python train.py --n_head=10 --norm_eps=1e-06 --tie_embeddings=false --optimizer="soap_variant" --beta1=0.95 --weight_decay=0.098 --batch_tokens=131072 --train_tokens=381000000
Each number is 128 + 32 x the weight over its row's rms, rounded and kept within 0 to 255. Layers, rows and columns count from 0. Numbers have three digits each. The size before them is the row's rms in percent of the matrix's.

# layer 7 MLP up, 832x320, rms 0.136, rows 177-203, columns 240-319
101:123126202144130143090118156147150131115148120113084119144081138048157116084149147188140094086137137138076139122101122094158122096110110171204142157161158127139121127057082115142095125118188145159099154166056105104083113115099136164092141108
099:144109087101111157120110138092128106126204095163190186166147092131121127149105136155162099143174127153164085178191134107113124091190089124148142101116108137083166083198112098092151110143093150081156127149127122118164117085100160059113125143
099:076107121113170082149127108155135099078137148191185169152115085113169114110104099178117090150174224138148122102164117106196072079132136162098082084103142129150137130105133106143128099140115150134090076125169112147075124147091200163083124111
091:074103135197066125169142117110138051174106124108152126119075110110177180136174149166137195108163157214163150135144120109163109126070092056131165126088066124164137164163152125146182142176098094156103135124084083131155075127194107153143145137
095:130113172124123127096189133102126150180151156133108092150140063062069137092123090115143147126143128089180181108143144091131121145062074140128130145134131143151129179153178153190111065140098148109113137095129082136133110156121079179143152143
098:129121141108121175119112125137120170170139147137102090147149183191115171104144084141124164144090153098185149117133130114202132075116151173103121147102117159155143063134111142110137179171133123081181184086079167152165106165122158113087114116
090:107196144130125067160151126105148157155120105152134104139157165116136174052093079109122127175150139143138142113157167151086108182148062155161112106137126136121106122178093143189135109110149088119117066131111136124139174087166136102165153176
104:120162097082091119040134109155129174091129069098121160155089205117148104125115157080151137131126076136137112146140169199117120059130114148179112085094121101167105139135127115180133067164111141136129114147155133102180144081113156112150189120
124:125077065145187142140106141138191156092093151227083116080146149127150126109153136138167110161130114147085119160069097153150125152131163148108209122164103155079128161154125154118070140089151152150138111118169125169119135094117089147079148119
104:187186119145097152087131100105082115150109143136152110095123123175087147127143161164161126087169077146108106179171141136139142128178182110095081119070123172099158116080154155104139114183171105155113133092122129106132112135128157092140109151
093:197135127183102178142142121097120101145119127087129137162104146080076074149147136172138110136136161133112083099120170167121131153149149161104159073094170095118133144121145074089088145151140151135120175071123157084135135150126141117112166117
086:076126202121163104188125128165089081117120098095097091153080077168086136043196128094118212166147091145145130122158115128104108142107098093118136154140109066093156109106104130150074100121120138112129111157122168131129141056128169123128139128
105:169144113098145178149173129117114109173132109168132148129095090137101108152065220086125201112071095192174128091108091123097133084104119127113176159112158120148063168128157076131074078083105113115174123119165074124140144152120145138100157120
090:169079113136120179120133134124191104103098042121093148140034086151165180129125116171136111113067108148159097190089092153162105114104154150114131154085102130114072126167121099147137167105149160158062097154142161141138108068152133171131185118
095:191108157060098129130151163118150132111128128113149095101154096141065155129129133151165176157105202121097142113147175178041065084110163142122088136066139138162078103139147156095121172136125097157106105204124118173199120120135195143070117062
100:116139155088174109172133035095139152129064133124121156194127125128117153086136113096165169124113052125100123079054205120114093114151079114108173082092107174121065164116134053127106091117126202116114126137135164113122128135082060092144103069
097:117111122127174160145073122092083144130154081116142041163104085056144093144102138164147127099183099096095105116098105069118150095172154085135128127128172124173091181158145097075111101154109127153105127130105123109127105151134134190096085168
091:180141084105069202136133125092109132178151064076150127163155194175117141123086113162147194129075089099153127141106100166146091143168097203073071159094152144117171118102124122158105174133147088160158167082117140081100157157107131168099129098
101:144140121127107119102113122051120130121172180056126051193116124148071113113140139091142077213081116155069164124108175122109143061088127171151198135114113105000163162129195091111148205141141126174068150133071165159142139149144099127096109106
105:113168140120170111089128131188074115129092116097141162080096149129146121136161155066147154093132073146133145130072101124128150163112140178128102122092116109133119212133085106098170057117079158107143123071099125159158175133136162110109203106
091:150093144144099129112114170131166119051081076116104174097119124183133138173100118143134147157129114043128170097164065127127148134142077096125152185154133119141169083176080165145147149156134114143128170114136138128158176143136140186116120091
097:118160154106102115087177159152155129138149209150110101166098123131165156095164136086180175104096131149078112147117120097136133140124054106113147073124156134129135122139064114147150157124134152181107140151149107096091113138129141129093072116
096:080162137167113133129168137150170138118168164133073120164200154188115155154083170127102101168148103112101086053137142124087150133130161134081216096149117112099151192109115114171109114132168143110112142115098129171088145081068139166104116118
089:096126172132126153097156105150129168145157125105129124132135077163078107118107126073170122130135189159130096120144164119054210020094133108133087108074185126164149113096177132165086148126154121118088184095150097138040179126107165131096085154
094:112125146118109099054149210155171105115135177165096110112171111103154156108090109160091129128087084110152159110095139091191187142140106158136114141157068143172143148145086066117145115161114164153188087089082125151154084126189126123079131146
094:095135124114092140114105075153160066089141069127138197101135119137159148182119162051108155137188088126115073120108076129125127085118121126122126124139157119099131070146160107094134080109158133115147088159150116169174157099154104122112097108
103:114205132160141109051150073104115109142083136149124136153153154151143114124146105090096153111176111146132123130116152054115118080116136167152110105126138101124117197072173111137096127101075159130145088137175177092164113170094094116124136127
# layer 7 MLP down (transposed), 832x320, rms 0.129, rows 177-203, columns 240-319
097:052124079126127147136107130164125138150116163170133140123153154138131124092088169117176137135077126169131113125092142136109197203100184076089042136131127111066130105122159126153170145094160087164123142084139088225123182137134102111119130151
102:189141166135103213073134095164118111130153082178183087108144138149152115123119132191144083116113140149104106119134090131131123105150119110172147119122144161126048127107089129112144114102107150119140130132163099114149148120112105080138143146
097:069201143106106128133069192117125168114085131081132166174135218116114120121127118204181136123185095101118152158138134073160132135168084112120139135152098133124127139160183164137091151104182061212159144137092117119115139163116137124127114115
091:029128085140108152124090105118095082210117141144100143186136173146156162101154166146060113115119009150066190135104111100110139178123116139088187105155176139136140144089113128111131095050159136141154034084092163161155151103115163140164131118
105:068179135120099130123111180166142114115114125129143127112074155134140135144153128093170128111095126184073158143147092116102160156151116105152107112160116132094128111133128073176146141170121102128133094089168134149168167140046122081177082119
102:096120130179146092149152095199143144106139173134111152168140146150135109140169139152160154076159075165112063136140128118171119093086147125138149092130065117168132119120087108093140139088078127175133179060085156171112099178077124112149063120
099:163110163137150157127107117075087138097128073134086119134113087166079114076172078155111106064088095131129116152061161193149120068106162073114151091092152145158175164069168120090076080152138139080143143138106132116147146148164134072133135065
105:073131073100154165094078115145127085127157107143132138190144111132074141068137130091120110119156091168121138130147130153128145114097207117132155146110136135149179094171136093058105117190095102193078109141212116144141174116081175142128155062
108:133118124120120097153101147151117101186147116108124071172229134131111161118162120087086140117149096105107136177068056120133150147100115171121130140144167102147074080130152172121167154072136118143106130062160185149094112140206107141082173150
102:024110079092084103158089129108143164138082169146130115128100136133164165135085070110175166142077107102121067124120130110145116179186029207091157129167093172089081120149154103098111094101129075154101113140140129119157126122127208106149078115
095:149100157144128113102117166129131106112082148100142140134202098130085136183144129168120130131130136086119117098137133078094114123131189153079143135143158071117107130144123133095107114155151114089060060089174070073118136126106057113103168129
090:095080079130125075093164109147132110052114119113107091138098132166096108153097092126121071169092114125098113149116127116154186122216083102135130173128118052062103153151115178094170110128150134165156162159184101127143117125185087117151141127
103:129106146100165124081165135132156088045137096150169102147100169108073102175086153107058075126164116134128189140138132165157087109081088047088154106116127160141166141132084140128122108133115174134116113127094108165140170164141112135139171102
092:142143110123200089141111110132163136098119120184068116094132153119133158030186111073097130160186075118125131122102112222092137091161152118085185097151210059117107113117177146128171167102133111075157054086092105110083113155137117106143142147
095:072132132156123115165058097154141150137168179120110179100148093176149167087122107113132113143150176171165127092137125167132134174111125119149113158126135069186171151141138136127084104173153100144073111166086151152081162144133133158139148138
099:041034137149188050115126128147108104074090109143114138139131174124172167129141081130165129153120103099112145116109150158132147065145178166044128082140104144125084181154203161118126141175073095139137059194163127129180152184124145154151137125
100:154167156134194121180110095135141168130144080129125088049141154129192149149075082117118093129132128131096103102094079154084102096095153153154113168125108083114106113094120169132125149139103123144122098072125184100102085113171108141168112191
096:068125054139079163162175210149095153182156140136161071110130144144175155175161092122139092191159123132135163098094126073188123115102084151167116096159097083122130136156181128146094093047119165132119128123094087137143118140157128071102096122
100:114104134177136166078156081115076092118171132120128156162097068119133115117099133124196094134154112135124095101161170071102224121134113152165134155152121103129161152150097080127105115220117089088125143092146149155145138150123103136112065090
105:166151167139127172127222084147063139108151117150123163140108110135164121119121138119142081113110125180112140118092124185133140084090155139137104135096128166172157139127184202160096090126162112099159091079127096187140137132087176106125172174
094:116113071208122119127160093142171116099132137143058108117126154181150140089170154154134172151129144170113164132147160120171130090105154098142153106108097122163132124138073152182138171180133109179067073057105108103132105094095146148128088091
095:134168124161163152136087162146109196110117084109126118119131125133086067117144174071139139147125087091143114097152171156108096162148190117132128049143163131126148099117129127171095107042132147095125163112096188103160143180137163101097143184
097:101097124158158141133175099061156132158104168099176126179165107173115168160144146131121128152099122203134119151187165092061102186121115158159144087132183113071129129139093173166141078148085107120096148147106140208092154083097147110120154098
098:130090108149135145125186114103214163179142161089155146121086135072116132098136118135123154106127148126099141133175113102094155075126139086128142105155178136114217183148110134081090092159146119116095130113080139174077164142119125159086119058
098:139144106167107089153127175117157169157177095171102140090103111101104067132106137178081142162080184126104112134161149113136137070107134080109154189112146104117156171126188127129118191162132089117122127044107140125116156141163155121115136143
097:105129208104141156135085106136164069075149099141158146093159157117111124132109161036086124098163100147120163156123124160098200118082142162129151083104178072129119138205151156135104123079134119188126138102070133110107128155176120117146097065
102:120200121123113084045139131123113144136116126118102111107116141136130108131136145174102136115166108110131128115112161210193081150089045136128118076097133132137117095090172135096157084136135124116130130164153160170149160132080109100108179129
# layer 7 MLP gate, 832x320, rms 0.138, rows 178-204, columns 240-319
096:115130130143128096168126178092147120181139110138097106140108101109096142132119080091085183112104132177095158105085210151193100140123111086130133134097175150089152155120129159062126146098152128095155117137072072099098086091113127093125052093
097:084125145142096155143171105150178091106096126100101171112152163165184130114156142114136131058123142134066182110137120142114153146166135085103152135170147176088133061086142109115124051126140098075134131161107099127133175121109165148170132082
097:197147171103095156084112120141149104096131156190082111130140094103130160165166054144164136131145173123113097111124161065145099194147128108138100133079122137109137162147127135140103145200124089098142125157127059140114170122126108120081171136
093:152150109082097131134153130131144142160157099159051109111126104130130117131166127100117083153145148104197109153124148156112144107189134097118071154185135142141163144096135196107122159136081175130129136082148125084166165140112134132122117133
104:127171122130075188128131164146076084176176116142169090114075113190129166078146112165157092174152023093130128162140088137127124101174158121029077165129135132113132149145174151095117081109143195111143116155135074140141143107137100150167110106
097:129193141171132116108185136140208151098124133165112104207173188153053110081175063166115211143138159145181149152060109136103139143138112114103135088143150151096160123095198154165089096128104073122159142152143149104145120115089148163142127119
115:132124167076074160155137173156166137105124117117162132104147063083192182099172100168120096109114143135156134189120097133117123122171074106168092144106118110084114159104118151154151179095142181086189134096070112126089102136134100154117136140
123:086160121094101100145120097127091119140167132091148142133140122142099096142117104107165144115172142108129120111211152050135103125134138122128141162165134102128130065061109123130096122168066139110141113159119083123109118213109131082118130129
103:153140220091125162098145166161139093056044118118130143160105093120098177148195131142135073155119121112148176083109170093128102146105137114095146147124133177152101094173119170065185140112134099094160047150139104125111183135178139126113049138
096:083134188142143134131111164109090110120149157098144078118122130148112159146128122181171146148131133071132094072103155097090163136176159119084151076154120050097112138139136135082136152166156193089083126121124107084081147139157106130083121101
089:180150110151139152079209154082102116176144150161141170156143211239153079156158152142131142139139163180134102137162140135138113117175160137083108132117123168147114153127184115081170185109147158083150074077170138135162087198144116148129155136
103:083133202114176162112135135105107138108082143132181150172134083118125089127129176126078128069081135187166140128173130155090147142093134095119095172132112152154127091101079142083205131073107102114091114096094109094150181196191106100168109123
092:111096104154132149080129109072125106182119158095150119155140144146084098124135120162176105083160117139082130098141057158137166108072117156135136147149096080106115132129073139109114118171178164120127122127146242184189111118131123137101134099
099:099129131136143178085109145085146116183174129127157102133159171108224147141055091133149124072179116108103176087151084094128126104080174172109164144081176137055125097150063115164156148162128139144196102111146123132174131082088136114085116084
106:152134154153155121084069131089143097117133114174103109115160112095167167124129120097147129136152103098172098121149091175073157118099095066086123107124158125187145134163070088124152128141145118059112128098106077179133104167086104114189194180
103:119171138084091123137144163152133100113097160173080155181109115166083112137148113151058100138081149127122105155176164125138101104136120115092093131180136167166135096102103137075115115073155154151094078157134138180175111080127100065149068132
089:169118066151148118136161131148111151116147159158149156136111141101091126032126109183115168117129117139118132086221091168130123126185061149126104173111103127114127096154121163104106105166151128119148117096186126128126143116095106148146112157
107:123133082120165162094231102125126104062144168178052134148128083103191116100142091177142103121130076137129098126181114127114127191150203121102123149147177096191114103069153118164153113119087127121110132115145115147174111171149156100112111126
100:082100152117134090155138100153084148140165124085172096131120136117129129143141156077133133180136101134125164088100118142132087155133137159092122129050167124126137155114092136123143127152042130108142094133134110151093160116183118070116106156
084:150143171110144118131107110109152122139119139165131101137096148134183107140143138124100130103151067158137148101196140144136117113120110104145144088140171107147134189137136152194104154128089118101167146167116115171164126114100084066124155157
098:124071124103181154134085064175156114140118121177092129107110162100135116131131115109093165137164130127161137119169115107137087156087120116113190136068170072170207112079096120093132088104111142086113143141135085134082115103186115126160119093
096:114120147064165148119123111116186126156076121129162179110096164098144138112199106109155088129165157150194152175131082094132075121087127105007153194109149178145096099154105166127151126050133129145133106172148093132082103154118094108120121114
090:184139150161147119138169157055110144177104097140118162129148120090107121077144099114073165139140123180104088190138166116106079134162115149195178112083116079149053105128066176131162080162150108119110097090127201113141133171076144113158129145
094:160066162097125136084154143168120191132174132156103064139075109115081113130116133148115135143134092169126136133192112097095104074172160079135080052210158127162166141127130105152128163157110157120118104151114132158151118119146131159085162118
093:161097139070206113087131118083107161073114129131115121173131161081156169107072155137103149118153082144122144125148117114131136062152147085127082175112095083119116147091120046109168154118100145071143155094180104098105180065152172157140189133
107:081150173108129122144060161143130109124132119138154122179116137068189103105158101060126156121203086094135174087117155134160143167091079186161071146178171079162120117152143104094131156105078130118107135118130177114130148086090102106117065114
092:141176138158135156167176139094096079162124127121180124140156134140139104065143092115146083137110195137079096173089119163162159197127132109149126187113127146136148145126102101147101114140082135141107092160091176164045094087119127112157147091